Weights of a small GPT-style language model, trained from scratch on English Wikipedia: rotary positions.
Each number is 128 + 32 x the weight over its row's rms, rounded and kept within 0 to 255. Layers, rows and columns count from 0. Numbers have three digits each. The size before them is the row's rms in percent of the matrix's.

# layer 5 attention query, 384x384, rms 0.115, rows 319,383, columns 0-191
094:088144087092156156133113175137095084113135159142125123138099121168131101076157113115134156098039143104131154138141089132148112095132108118110073141176102120082198136146134161175080164127072163141203170096110094057116111142182124095137080152104117098150114098117119176166180164147110178132067143123180217109113117133127169102134157097137117122126157172133151144155143106099220110146086097118135133152146140050118147128117081112095129102102128177074123154130139145135133123184093096159116148131110171147096118139138046091104186048128154138100165110158152131150121039058125080147
086:134162129130138099103130121156087100119163105135132166119076129139111125044163140155145156095098099158123128103167103120109128127071204143163135109173071185102089136141114200114128167109141147105154171187117172149122122170147149132116087153105131090147140051179133088181194172136110137105120100105159172166176168086147157167121133154096146111110111143152132171137076134088122089151125143104096160105112105098206144092096102104119142088156169199070166150122122153103169136151105160104152191143114118149119136144158118145117220165117109127092188090153105145152142134085160140106
# layer 5 attention key, 64x384, rms 0.0914, rows 63, columns 0-191
122:112134088141177149182110176125113161181158139118118136129113117129156186070149122149160146093115133115187090201130148142180131121097098157091132079102111173119165109137095136124098122136152153158121091093177124080177155067074119142125074137117106101227130114134170122159160186148068164078129116112163093125121139096172101064103098153135078059158157086065111157094099140158121131111174125139136090168183143173118136151119210122174117145115223082111147089134121109124190137110121161115129154139101151246118102093130128057104155115091127129062120123140169056137126139083215125101
# layer 5 attention value, 64x384, rms 0.222, rows 0-9, columns 0-191
102:075148156172163135171114100138131135096111145096144141155140114085129159083163116139118113101112176201127102158134152107137139111076139098118094095085181090089148126151142146155122130161186127165125144081159127145141182168144175124136131132066099126177123170106074130097131167140061089120112083158140182135098125102076093137098134183166112107168147117114073056078161128103152118128129118100066151090147145054170121050173125255112140153172076111158119146109146105105082102162146103109105154109082121118136159161114132149128140162079185155137117122078128156084208130214143142124
096:138137166149154143145154166143126178092181153100118142132123159143156128146095195115149105179100097152166103101133121163119105070179151145167136117104107104163135110147108115159159145074134141132154114188151061151119189121152120158164160051120139161135138114131129092109109134236137108116148102026122153144185159098154116098146067136089135107119154149144125130149119115139144140087115143109176130145179139169105140107114148143111147168157099135120136120117118112121107132141095117048165094106140094124116095140092086095137087131143151114150100113113125142162047150109190129131
098:121133128114096148190121221201128182149203130122109139082048109142082104125106118061164173175099171151134168099144129075084181114145084110092177072178090103077119179115122099157152146160117149120152106134119117138210193119157149080091145095109075101135108120078050128163076124127077075072111058140132144151165086053123138160071059083137131149151132137186171065128123076097106132158115131111120151090092079141080092120109081120178167162114131136094147116154148082118135128134089133143093115102138103171143141151100139148179187139157105142118178114163155132121136139158130105145
100:158107125171136172222080145152080122125110191140158173118133117120178138133153207132073105127171145196115163143091115101132167135152105133107132167105145122104122133113128129147152177114109134124108076157086124141172171120177157191122114143170078133091108130117161157084101120139100113106153117117121211113136172088148106114201122119058136153129116115142149150098099084186159121115087069107151170128173092130180076154104129117093111114105153131087084134154116081132160103094186100107113086074092126115208119119153078164191115124063126125096084074195125104104134124224166127107
097:169127100061156100087163155148137140095062095164098091168145125100082077113118135074155066119145093142170176115117172207105121099132161121106097104143102170139129083165166054169108077138136101127095135134117159088106157083149184105095115202110162076127145130124083148098109122142113093107127169085139144129107101142136172080118160152088078114143217072125078151130149134167137117081159157111126116147129108164107082142075123183154139148117119142089201158124084125193053119136105195154124091151103112142092152141155143124181098112093114133094098055104176115099098146099103122120
100:086147139087151093121098129137145183134096161136201109114090144101182111159139144079139142170102121155148167080221085125162142150103140106127143149080181113132124130112057179119111062135152103154152098149094101142105160092141102162192124081177132096167181071118130048154121112142098160065138079154108171151141096147157137134164145130117095089064124141083059141121144094151174172157204111182120157120145186082178169151109074108168130148133153110092101134164091138130114161076137178185173062099139138138004132158116114161101121185192091131164135174137071101079135097158168139082
100:141148098159184124114077141128091094130105149095099132111125124128101127122112052132086083063125134114162184122147132108169157142091148132152105100121108132125099170122124167229134146182111129076114124177102089180111197178132113133151115165159146151126156193101137148147132138123121167095101127081125179107132110115099066203078141181083118128149128149183147125139108138072087122111090147168127167191182139125095128118162136156117141171153191168054135145097142095089140106104099125124139094084143120090119084150130116135133097074092121136120098128076129104105131084115125136151
099:154159176137066140150113088128122097149117091142089092094108105134118057086144119124098080127114157108177065111148151177104084174147124116119128144090173131131132191091110151134104140105139183094081135140092119141142100095051151119126043112177112146119108109138099137123080155126174163156101072103133092106169147111135158059163181109143153053096138185118099087185148132106112166145096117156126128166086147147131154116130157097135106156153069168119085151162124114135128119128145096149113159133156132134081134144070064162195100096124064114080165117128132134149081120055133162139
102:132077135118124135136108094189104102111128134045055113110076173119075149096128072130125176111076138080127102106137085191111152150152148099159145151124136093173161121118128129134134081110137131156147102165126094102106132153138137176100155157158132093073124123091089127093119146167140162130122156126119081128142116112074064106173111082132138086191233138115118105153075143126119141086117178104119101186088100144179129170118113111113169141146122126145140141161123143131140123117107155148204122084173099121070171122131214108088175155137130082128150104161158108117141075128139147157
101:146130123142112138157209099141159132118125125190077096106091148130141097161079109127084168174093120154134098127078095056132067177135133138095153062130096063176152105153116126181143197077103095121074097134103106154132136140162121157117118087078145120166160133133103164108135165136103087139095127126127107094129140136128170142184133119153137091140127117129128130160164152162158109125085176165121173199165154165133171126144117147121145064066117145141130072147126197161116096156108126121136071087094126119124094163127112051083118180161083159093171089141130155168156159139128155107
# layer 5 attention output (transposed), 384x384, rms 0.175, rows 0-9,64-73,128-137,192-201,256-265,320-329, columns 0-191
093:092038114127146108151107155181104119139119095221168094125114150116130131109123144165151178124168194098144141119131129167146145081170156178135234118142137155115220167151124124129156119073118133161150089053112123123167105110076166093145084115155151131126096133140131100168107132174099128169141086098234121060138102139150094121135163157163133139126180120074127122107142112118131129133104112130084192103127122050159071171132086144155102097111152097112136158118132176109138184138215132100076131121073163061112160026147121101104100100148173149154177207091119141087106140124156088133
099:128135165148146152119035032101124099145127130183097174107114144078169125095150144153099133190132090117149188111143099125106190128120077123164096141127150148091144153163115105057104066146123079104068150134125137125189133131064140146118118147143152131156096143092134146121085095182180136119048175151157109148086137142122119137119139120197134066138071151077157151156095136156129100143103185179111076129138137118160086123136172114097158104118038150136112106074142152099132142138178149073170101120157121175120197067101166158156133138184160195134112200191187131123171135123057144125
100:154112096090138138174109152167141158162112112108144142104156152173153084105124099151067133129153163132102159128143108148099104171145125136124129120069098193119185115144186132114130178121059096169118106143093157067122104122123112098125123155085060132081177133117173100082127091171098137146094197099154161111113137137168115114154133099094078098141093189120118081152115135085155104145171107098142089064074162151099126143118172131077103062108134115132137182114156117187160045116007108153049125111084145109135129160160123150065138143128107117152094107134119150190119117139195164129
091:155138065078133152121193106122109134166090124081128118154087082167086042143120107149143099152141123099135147140104160146067109092158118146113136078178137152131094129080120131104133121072068153105157173122171170142113176239126084112102080149109110103172086081154128152152100152110104174062125166153113146152122128144154148120073075109098104158115124072106218174151154141119130141153133161153203115131072133099089094113145144151110122122151160133125158100128130175148110135115141113112099072186109112200117158114176131088159150153182076150133149190126145126183121118148181149162
094:082155159153141158112105149098142158155129154100111131136123110090108130148087147136105100153149103151073091121102058100097109127122114119137146166155146123084123115129109141151141142163095127161169122116153156165183105148085141098152192116122107169110099076139104109091080131117143163192113137162082146173142100084146137156131122161125140141166154104155150126081176133141131103108072167117144124183167095160119144166125087157105098170112114185114084131113124173097142162131094153134086142109093100194069131104144153071101108134111113134122058090126104137121102096222135175123
094:158094121149096100154102121171146118109175172162126093115117155149148148081083082142169168121217113118122120147106183104183141116111124135078099172131140127110138146092140094167085136162129154081128146191154129085094088204134167137133135119158152162100143115137183090140117146131118194106062155135116119149108146128097075130132115126170176165140142097103175095097018129123146134117100159117097157121153122165097164130157103121104159152139155140152071132091132147163156168129146169173163150095082044093124158059118102126124168105148084142083103074059085079087129152147073105084
095:082135109108106131196084147067129070054194113175129157184223106127136065119129114081164168119153143148117123113145165060103135196151169120084032138132147086162130129122148092143137116077168136120206127117103139098150149163153147090125135120122168136107162143132170137140142165084126123169158119131126089157128104097090112149145081155126181104115128139138121097163100109081170211158156116083175082151119122179057130170117147155132169127118081149111063084160072132182187161116145069135156098141104139144130131064129113098135112159159099165123124158086101145109156120160161101055
094:126140121112121130158114152128128186144172143151125078102163088186134131158136102106139088148108116206159173103128147107174130110175130122129131123153112146094138149133091125101115122150106143143106127112105073107118143192130149081112127098108140164118165116089106139172117160172123157069095103176179134063183142139125132158182169167118099140156153102115076180172119107123183133122194137145060143133087135126148134111136121036172096148144108149118051151102132132067108134114100137130131101150182173051123170125135144174155079093095092150125156139103131082081143127163141101110
089:116134166101129142138146083164134118137143207067123165159124151086153133115096195174073142187136106098109099127085096117161153153139097143196139135167159140095106135057114125137150159099123137074154090095165152154122139165190084133164178099123108087120156143131119153154145062113142094144097096098028105113127172081196068129104106158137089145117156152122060126226129148090120046126151134135125121089151109129092186163064134118101157117122139177069069151136112108132112128191129144134153104174118127146132166095190163089072151140116082123162129131136126124141152156077158159115
092:102100122105138106112113169152085167097158129160160104116076072039153084105099160076085124129082125114059117104155090161115188086107122153098162145147138099106134140124117116090105158119096157100150111165119143092151158118107100115158173167191123121151099185150081126104096165198056097130059173153092144170154141155148141114073148107141134156174093151109108212136203063159121133096092138095048223179058135139107136116116106145143074070107098104118106134116078112171123158146088136160190136131023092166108103117187084108118148105106082125158097121120115156105125170144167077139
093:141072110140156140150162075137112154147187172143115097105110152081148112125192096127101175121131148104048185059152121172117079112171117145106129089113151156087179124134124148201098126163162180107065074069134083161104137126094131127129059190137150158091121144151147140160102176112107079225093098096143115105115132120148155084194149128119148114135154146172134053111125094103095076146191102088108090081101099101133111148130064145109142127129155091141140127111139142110146143094171115081085138099050124158104090088170098117155124188113150167104153134162124104155073148113149099179
091:107155154155087176154098063099093125126074113128040157108163150140135201111124179061106126179136059138112165076098098101128122138098126139103109216125200135086138163195091134055117134134126139143073126137124073096151121156101128130083115125132065205079159149168138135143136124120147176125126198120080119163083128150096105156178119102196130113088087084121106150154101111109083105102120158147155098159130141119122113122158175129095117108070037163102133097065154151092137153146125119115083121174080158155110185104143145128150129145101107127148169135137109184152168111069158118046
096:133146129153080127156179121122115156224125123129107161087116145136176116077156126142081117179139177158074168116158098167099132159128169143158182132072101165170130117134140090169088141136118077162156125128062094133115128155139136118158166136066100102108124116138165119121089166148102089165138145100068135175121135104143099114113134155090148124143119159117122126169152147132134140200177112106121123064114155167134144078137137135090134086145101039116163129140135144157141102206085117090019146095110156147120117115119098111092089171129101153140161145101110147178090176110177150162
097:171118058140152135108098073129076185159202130133140085122128092149121196154139119177092093138077127140099130170113085187151131171174092138122156146124147135171112108102138112089114093109113114111171167088135110078076137191126128093084079129091068128224085112112165150113069055135129111129079142152158122100173111106122133151091096124128137175115161126135161179083170173122087129114138137158162150099132088079113096130145105140153113132128106144095160071110161156139130168116148137106134120130099158157151147055141196091160185174174083131165111083121135120169100127107106166151
099:093150200138145139124114185135175175106085124087158150179067172078180092126131134175146083165147107179118111201127149097109175077137137105122102138126082139126144116160151097109111119113106175130122116122129170089152110080103159138130152130113158114150130085161171140175096122087122124148149147122084035150081043113130096150154185159090124147080179127092201142107170102107130124126137147116100138177068122171120125197050067110109130122097132169090117118080155110108158105154089125097149161146100104173130093148123169106128126178183143083117078131093076077127079125192110181142
093:153080121117162138132134171131159126111147171153109145198133165172154152078145107124207130028151068143109106162122159123168143092111109091112149095118139129170160140060093125179110158122087154085158133120141159124091101181134094104133109133197139125090129103097155143125153132151122203147099163085142120136167131115085127133125126149179138171150138097178169134097081105131151178111163150123104126091101123181105090116130077171150162133073108134157133103102215133102159143102186141170100166118080079072146135126109134125055176190164101131113136155086084025164138166123066135105
090:164165119137135188123129150077130124091192069128117088154210130137102191072189130101093132077117131165164086102093170139134133199115137111110070131104109142136146121151131081165151091040157085200105120095056115163109090133172136108147134167121107177105160126129223119081132143112142115115108137112163177149167126067128170110107072147174139136156096123163127138093126176079155182110120070165159099121183144167087128159156144155188116176125058125160091111170099094104158097113167057087137112137091119114064160104119072114111137156134161113165052154096117152111175200107105120148
091:089145099156144098114133071129132139171104104136102078059131167137113137127113108140131141126118097188175163133124134121123134083158147119079136147191120148074130197093079101057072114121143112132153181103116097125205120160136144100086127133138101158120160204146124161139190128147162148127134099094068103145132147138077222148125159147139156099118143076061123151201095118086123111168147132124167137133073171125157091151147104061134103168151120089106090090128132112067156105111098114160180096149145125142115179161073131165195086089147127167160101112061139106150142066154115057118
100:083165131084138179154108116117105139178094123124106157111166115136126136118127194103104057128101101115116120161134082103121157107083114127205127177157151081123159146095123134153124135109155103061131113117124128149093153140209090118134135165154083171105097116161186158120140088106118120160115114118167084157137143077149102071089118165156181116116124120121101099125116142117121076025159133162128165064135089110126132129088183116151134097109151121149127111160179145154084059174127122105110101157114151135098186081105101122159097133091069112094168120142116151156226064111125133119
093:102088117094140127083092155139103135120146142139143144085062116059172153113135154131108145119132111090125160128141070090180137154113128110144138069135149082148161163102131067125124055121123100132129175186098088124161126150120144149140122097141107137099139183126116137102097104172118127138095192116093177103164162130165133129065128130112137178103089082090144169177159070155131132167116127134108153170096118110206112131169102135197127064144129137153123124104083132138062122071068136105119195120050105167125138193204143120109151136108091108144127114125128093080142137128122108140
091:201085101115127152107156144178071126195160130167172136162106082099141093098117155155103144131118104101100112096188112182110095117172177152150227194133080131069185194154118101106133147084174165164081082072090105133158154075147184082160076133154087107129130119133151134139067132137182202151107086151171129136150111172132152115118140151142126131137176076103165102109116134121131146156105126109086154093137144090115108152112086099140105127145164102135074156105132114089124188196178150104141128110134160141105080080145097123092112139109090119099139124104131130139110091156135088058
086:147121105135086112100089128148123109127152158145141181139179165110120089111139158118081090131139163099156108146156044095088106138095093124147107179149091157132120160139113126049071087180125100166159160092138178146141114149127111161070130138132123122120088155123090081113123139117135194163120135176083133142128139128149154135138193138138134078071100111165079191105209110190131127149236120092064078147162156124162093157172080104119161145091156131153179074106158088141121173163143170069137157134102125161179138106119149126096120149103133109183106148145162096110192180159103138120
081:152176171142124128183137164140157139167124089166134150115104123122106067174150122131128132115134115115134206183093124167132072102152136099117122132087163154139103073141119123094100178046121094178115142128102118070081092128086139097085118164112103129120146141128182120159070112174138127161173133129177081187132093072169092129186128152122150120130060145104110214166078105130178062156165114112094117115163146134109177142146142127123109119120138057100113093131115103159121107079144074104119113103103153086120096136137145072056140186124132170150097186088146116130130113073163155151
087:046177125094178183144130088146126106125117162126158123160139110169106136164086101158102114164099131139125174123117135113148112123150137243094119123152096111179131094112078111098163156050056126094086130150151133146118140207105141096073068118130095097182131089151134152146082150130114179136200124149210096215137148085161081108133087142097112128091127133162130150124194140170118181121104112123132133099096132104113132094122073120134115205116158169134126117099158181166053190129123125113117135118101086115149137146090153080143118102130188133132170133109140136130095180186133145113
082:130173151151154122185160175101163080126134131093087113108119060142128135091155174202119112149184157134050062160102153077158131111167128110095183122151206162113053141185113170159158115102084106135186170100185179144143095099099131113095187139121127153106118149154169099095104108121110145133182128151215108164121100121172094123127160094207112108152152090152144163088157107110125103090137178183103164146162117077122109128143104123087110150165098165121110111164130201134120108151071090130120155122113092094155129090162111127156094106125122123147092097098154126076169152139163106143
080:104115125214081160104144120117122164102123114188149134082128167109120163094103108138132143148161115121113132153141154157208125069158153139073076163099107107176160124118134096108112123153179120066117098135120127103199109156127184125133165169057129150118123117138108142115142184063131195153102098134090111082153128180124113166114172115160150157129130091174113136157092130148187199082135118101066128130052120193110109091165149142045158088115167129152156134147149146191157134143108132135148099102166070094110054135098131065091166102175146136162116110099132104078140167187071141106
086:125148126108129217136116158075174085086158107094154111160122098131059098105154089064166118145185152128086130116165096144151104129163175062099096128107187091163131119115120114105123104150128124140158155155132165078143086179124109060111100106117103072111157125121177163104147138113082097157188104145188085104153133087101110165113149159118134127168091088136150135154118076055115154180119127142160063160158120143108191196172148114118136132115090083127107147130095194139054165110133090127087093131096109072128096093134093122174126175156162122156144153107075148118114135153185137069
093:124125149074113165131137124131079169108128150096162085105179148125102134147147153134167117098123139117079143132137130089171102070175148159096140100140131110110146137206117118093103148129097143152128145135120101145143170182159106077110117139053105131090146141108121012131128126127178110052147156121169083134129098161076155169160129142158118145127119056153107156157080094099142127135205142109098117147061142067163121163150122159165118135132115133117120160111085130161112127207095085128134109136171186048174147081123134112180111129072082109113093132121145106157135130198174153105
086:122133112078091184128142139199106169133156109088143159082166096152140095131133161133129139132111115106109113133124076113109124157125118181178158164159127121131109119108167088222183175148088149153118118096161129155070100131215146150087142060110110111111135169152097152148153118109181109104099073149140076092094126182093160054119133127116076125096174153190087214189082124124151090105212143178124137110122160065142167165092176159128093118067142144181113098119180125156121114129174117161179165121131136109147118115121126113118140135146151170158095137095053120139232110144087179142
087:130097125072155162070086137144113159120090094122082101139101094099163182141152169102145130124101094100068135214118054129157139119108154099146131122136210075126166129140170068109125139114120112140140138214127142068178140133104144128092181144175122091112104183134106079171134148097114119164137108141229118071146115116121123126081144146138150135190125176148101182164171148149162160108144077131102121071122125125141062164142162132159100116114137110167107145124136122103085139123106163153149149149078078100096083155085117131089182132086143156104074143149096134134115131108198123162
112:139180164119112143059140096096158153116096137129133202139146127149095162173084119114158102136126139178177150114085148059135159167115112085121092117124118085145073076112139138078146168099116101095161168187130153177138089131152088135132186097124108131133144093118190156081104076092180172088150175149100119118123077140118131118077063142153161195115091146149163192140147168157153148100157192161185124192137118212100171100071157093140115155097117220121104105154106135135091100129112113125164126184140102160175107181112163180130132105138111121154055099114111173143208119128097176070
109:130096094132126101083160184169136120092129129083205152133103110130095084136125086160171150076136176117139056167152183144160126169134162192103141107165040113146102072089140119169189172140101112119139129129144149171093157090114165093183133096124075081153123113075150127096113159063099098107169044138155143103166139126140153113110111139092149170140182091160102118103154122115122106159122121080138134160102088124162154119093118130143137131117201092143089180119113096166144080088130110194110141125157121106167086192163113108086092098129132092123096144119121171149102156205158140148
113:085154149147182131127148100122098153058103135108176125145080184109126158163138107106181121112095131078163065143108174112147156109061145100133102118190102106136108130111069177114170109106117185115103170096176137128176149088100105144123123140132133116164074126137084129145150141094146142088167094140165088118126166167099147127131119134140113167074165102118109142096148071106140146071079145150103147157158077109125102149085122116184093138158138177099134114142148165120121146070173128132199082157165130159148129123141099107158087063134160125083134058147114167028168133107112156144
109:134131150163098156169128196134169165121128097129088197167155192110125146076114117128136158133135116117098087146159170125159127064139151101148092118137122102110160139202135122118184095193126107150112080157128101161120106014100163168146161136180159161031143180118108087151124130142118178167142119127093096115129105138149109123107126143149158106206156154147040123169075089138163143105127164106063113138209147144149106132138161124137141106135126134128078195162106124122094106155091152118150179079188125131119138166111116173118121085099130115106136138174131160079142119114127084125
110:153102057128108080075099111177081161106153122163131127077154145152128143114112124087115162138118139076132135073180135147157118196091117123145133137146124110161125122108136114146095125126149104071130097130142144099080139157158098142147049086133117140141132175132074152117108166142125053111141157133085133119140153176104169108102103135143196138157043129096093137157096176102082120149167118102161128116151191114163131135189179069137140073122108079122143125188097117132145170099142112166134144114143140146146119172130130164109151145096171130130174163133168159120187163070077097159
115:093184120123150102140129135147150096152067081081154176129092093096051131185157131133068114197109138076184165172119098142057114122160140110140127121167175153100075123152115068114169113115163138143112135140116130169095207109133163167113151123090081122166128143106122143105109106164162070138145153173125110120084155149156164140113161124074132076106148124120080119154191085126111090170149089147111111157211151076096165098061125117110111094117163140159119167146118118128159113145129098086105107150154226149126112183153148125174109149088160112139149139169175186170118092159162090127
115:137135141137126118070188119206105155184042127113178137113065101125155117154114162153122138092115128135145103139132115145180136071151125141188213113147130099095107132083166194104112154190098128097114159096191036078115112111078135110106119109106136133179064165160111133148105097168104104131112141202101155109089124157121076123186142100090091109117139138081104148163147110109074114131114143150125119134096142086210117124125096116140089107176182096157169149116162117146107144182134165156131137115144131189151115154174142125085158067118115106068178138161133120138109116097124165148
111:148075133133127145102094137118136143129110192106135162168124151085152144127100167130147157121156125117098121139166149084137152130113085140150070115153141132139135097176159130169153106145118102129104056123124175156105157123145087153142135120138154116097066091152123089122066119136095119172126200126114178129115084139140107126127054087145101111115102173165113088096170144194087205108100115117144104096184076133119089099160120215114148106099192125133185125128086167207142140111138155118091143150092092169131107134181077078071158190169166109140178109150105157126074172071127153134
104:162073096139072073119169112138145086121094106181185054149084082106117093131162057119147184165179127148136149074134147129166099114133158112083104115100120156075156099166146109110129130131126136190142169124098142081171083083078153101128067130096172131160135122149110122110131184109109142093099167157130180132089125174090145155123202096141124115140104112114172141057167119141085182151088126076149126137142158154141088126154112146128093157139121106114151194103116178118165146059133112166125092066095143147116104180158125150130126099134148128156097164141144133106069145125156139137
114:125205088155098147148122071107172052187101117098125151108229194183106142101124065117166112104150187154146115092079131149096075106161116152102126114092088169106072146140105149155146133160117178119165128098157127184127103110123099112117122113077144155108179111126171108122198131093142193125160090118139087136123097109095122117139080138116123103086162138163117091100056139115137103118104137084191110105173141100120141100141107075091169196143120134119168137108116107125176103171165125110126130161214152095130177130115135104122105144145146120144122137109111095144158114129125136146
116:107192167110097154109126142117178097087113135045058126170103110132114122146117132090126119109115079121102077191125149095086132185115134093147079148098134128168080137108145120087102111160082120123193165210131168093087162147149113134089177100141108110154166098100098161077176102130114129039098130126094151203149120098125102174111135128139119103115090110132085130143100151150141161128060150113174130147119149142161158113159192099111154104125103131099133110143146111174151093121078181166191074099198115120120168174081109130121122104110073070110084076153127168098111114113118179145
107:116094114085146065162164169131128143125156124158174074107118106181142122170102106173144157038132151172069119156126171107127115131165108116141154075103093129166096114075147111201115124103110183122162120109101195172058132141158091097128117135106169110127116092158080127134189104112115058120134080072077140114155151113169132099114111159096172166153167151185182097097126120128154200142089059123132182084101103147100176126131106126170124187164183137135117118210106107168116101121080121152121142073137082100096076145134146127140121104106146106115121106071101057091098125131105101156
115:102096111145111125067105153119165043029143156162140091164147086111097183128094181161156131091100103094138120163119139082132093081110074160081126176172143057124108156086117128135179115123145155106123098146148126136171118145109128144115130099179158115164142131124093131125154128108142162108081098149137121115124111110107177173114124126166150102157159100135120103043142120157120129096096151111167146219132113087113124147183113118184123215127103181138088043118108118044118160123163162127201134170148079117132161136116184144147149114098138090139081155148169099078162093130065108095
117:112139182120075089116109158155149077093118114131108111054127141107141103107131136047128120114165125089178144054135122083151138129072123114131119145102111135106180141160141145182104137090133133132092093176140152143175097053179135118147179101138177104076149151119116118120209135148154085132131087121029142095113129181125141156194185125106114108109134128127081070138064085113149129131133119096124117155179153174156154144079124120080176133090101104158136142103066082117174114146084155188129135167103129106116054152116071156072082110114122110096129112129125129093163137125092128112
110:102146107169128103148151086111100075206137119175118117089150144182124117137166057086111173087090070111157125096137129116162089164141159134156148130094129136104115140117149161121116148107164128144122123157103096159134162137129075154124098126110143106082098155062097118119182116120167129098095069099131177082139169168177117117138123084130105130158100142143108088172104167199121146145104122135140089032116117085136098094125186192136124123128151084153119159125159108128134083102169154102112087083180164085102145101128030146154114103100148161144206130180069200130138161079173128077
112:109111141140105128134113137128123172108105110123110133121162100121161123174166166108091097159108093162125138068115091125062089191163098173156126151135115150133100124213206156120117163119136111183121130061078105150179117063152063146112141156117126105148131172129101175164118131076107083133163101133096156153114132119155158102104117119074101125147104123118110111146199163150104131117072114105118122158129114056179125157132184105139108141154104120070168094125085124101107111166066105071157098127153123171106110126167144103138093047119127124183139104172147189135127142099174166169
117:135099118091129103116160138159090154173112162128110137076103127124166149151058092197164089166109148100145186154123091136134125077106076174142200100181128157107136152134113135097121166181117160114152138146177171126117153120077099198130121122157188116125099103093040105132078101156151139102156098078169134104120152182166148100100155143132157126107133122156142169114139152185108106150103194122083194110125125109189124089069145089103114103102151114098165184090165085140091111141094198110148166138155129153175105147132198119147133096124104140112154076154191112121098078124111138151
114:147124156101149144105150165120115066077117099110135222150095093100087068126148122129118120118141155107117087091175114166081151195100138078160150109087132099142143093105143131178149148102143138126136153124110226145119098097102114146201211149124156116152142136135134171099109088078094090175136103126182132132103198071177042091084107080137154141096129120163172080072131134153128102119058119093159154106166105179044139111072151157122135116125150156155148162180143139125073133132169113097095172068105135173123089111158142103111184159160142121123104172199157169124140135136146173154
116:129117134164145061132123146111171135061169067185110145126134133141114135172187106140177149137123138138150136115132175189136117075188162129080136109147109168173089091137148120097123127162105137156067133176127131122135085174050126152127141152152164143146143115138114090148074132156156129126156138140143163111158104167112148190160103108126117130148134147132162140126132080165180186226071097119121099213119133142105134082170080149125157140141089105124127079133105107127178184085126104125122177103128105128124080165068147157145131110169146163140152110066141120112018185166111099095
119:170139136174115142172154124112150142115132169110152112172122160192089120147170105136113132135159124156203075138112191095101158099116141131121125122136107181137107081090143184125127136130136122137098077060147127110076143123132104123110074117079153153092104077132171129152113117104185086152180081121038120125095105135132123142218111100108107087130165072129161099095066144075110117132197132113171045101154141109128117099084161141066118181110180136131128084156147146054157135125158116149057088130183158093143134103021111125140113125164137123142121100143114161147129075108092122150
094:063086094133154077186147105119090170130179103143138086126155160110144097113144154112100118156119132152074145076142129174149076109160089137095154104127111157128118102133103154230091104125158147111083129082100110119120134132126117174130090168119180125091143132128118074153115157112115081237101133130142122112080167127181164126203150146108086119167098174171138094159122097095119081126161121154087070105122116106115106134165114146112116123133125116106157114101178157114113129096151099122061124107071096143119120073133124099109090197162170154111158148138162062144113131131140085204
090:089186110100125164126126120068115155172082074157096179163137133128172164107125122082127142146094056128134139076097080130126108129117132106105105189096160143076185130155071147105127140154147116139122157168109061069192154125096136169125121118162103185105158134173141119141146119160108136101077198149011153134104120130086089168161074139172141107093132098070124134146117140072095112075176176132173127113145146153087122105143157132098141074140058159093099127071133135056139136158118079155115106187119166205094167102127128117155136222161105119100219121126098163132120113074175130118
092:144095103140089156166197114122072153199162119156071131151132106130153119072134160160051136160139164163095153133152095205140163147134165151137157124081163107118173115183152089092076145173123088123146110106085084138108057126162103099174139124082116160106132131178131133113095163164097090146159129113116123149156160117142091117126146133107097116123143137177154116124105165194122126145140068174114109077118167146182119094091161133045125111140101059116147108170128148148157123177109112144081158103110152135104135075082091114141078154105111076118147103055094138144100170131148094096
095:144112130150153107126112073130103197148187126130192110106107072156110212168196110177130133093149128143126146170133118181147165166121119149133160108142158140178063151120160100104092111152109099118182155056130101059093140218144135108123070149104099133189116128123133185121053108114162099096069156136080122129151136134085146151093136132144147130144102113117167167123136180123107134140107128083137152108096052114089102121152143156182058115122060107087156086117213127098157136117094100115126088104100156129100162086182131098134166186135094152167160112155115130193102117096119173136
091:123125131105115193117140147121131153056099127108146161189114140105146153143132135155145092091142089159165144179115171108108127074136108152090049145115059101182140165136129048119138111130069195129118131109135116088142148116119162145144131133135134130144169078117175145145083136142106122109120163101129104145145093074107138148146139166076130142087176117108192160076141092121209126111109147118035140154072115182131141115049082090133153110099133172123119059067163132123139122140142142118168115134050140118143122135107126090157146124170115112131096126113114099127085072154105153153
095:150132137111157116111110160080129099148167104148104128205127167139147134074094093106187123060155100144093102140091157128177143106078130102105169104074144102137146119086079168147142142130076154106165099113140178102061110158112107087153065094166122103131103090102197149109109078159130166128075144093131075150116152118131128154152131157186113123130131133156140156099095140128121147103164222160144152052058139166088065128159077138124126168106118152102119112102170108112115155111190131149106195131059113095162149114107140151089146205121122181052112176152112062149128114109094126117
098:128121139125128130149060135127142167124176095153104105162150176125095131106179144079027144089089105152139099108128133096099128192130139109126110167108118137123124056142120101180161063035180101157085083127053129175096127099150134099143166173151088128099143127125146127090149131112175128163084174111155155136157122099135139095126071103152090131128115124149116078082106173131152105125109083112103108106137141199034105144138139189172157153108089138136088124182129152097164107101144080100108108155135078125061177142106089106128126116100138146166041132127102179071182187153132121088
098:095173110152146107136156101074157103166137082127074076095157148148146094117099109161107145127171131112146139122078113121154115099129146122126159211130134182123161151132086143091115116134153157130196151105128046108198133145148154138100097176164089114160154156145159142092176149151169119109126085071115115099106133132089203132095160170152137115131115160073113156176133137073112094129144149172138155115127182133127128162133129141088143161135093121136082136137160095091142137099151109187165093130127102106103131174087169185177098115140100144137101159059138142150117092159133060099
100:090169119129184157140082133073147143171111156130092143148158123153116177092089158147130021092119070100139105147152064142076141116092066103141114171147122104149149154139104180131100140112151098077132115142104147165129147069166111117136163191163075126111089121114181091115108107111129153144129126129178109173118146085163127110123081108122120098156127079138088120092104176157109112048152112160104172069109103093157091129106151088169129093126136123099104096151184136119091086208100130086125104162134134177116193078128107119148115127134101112060119065124088117145188073119135126120
093:105060166102130102121120156143129134110158104125138167080098115054170117098152157148108141096157153096122165132139094168182111169116124079122144142142145097141167135088129098088108067113151053155135168152095125154146133129116139143148145122113122088205116170115113117086114105165108115078105194144108155095129187170215145112080105127116152185103109086069071129150174103101136099155058106157104127142105085145134134141176147122147133067157141111121101160147109144145086128083071100108152156078108094227108141157178149118140139111139135086118120109126147092100114105150117130099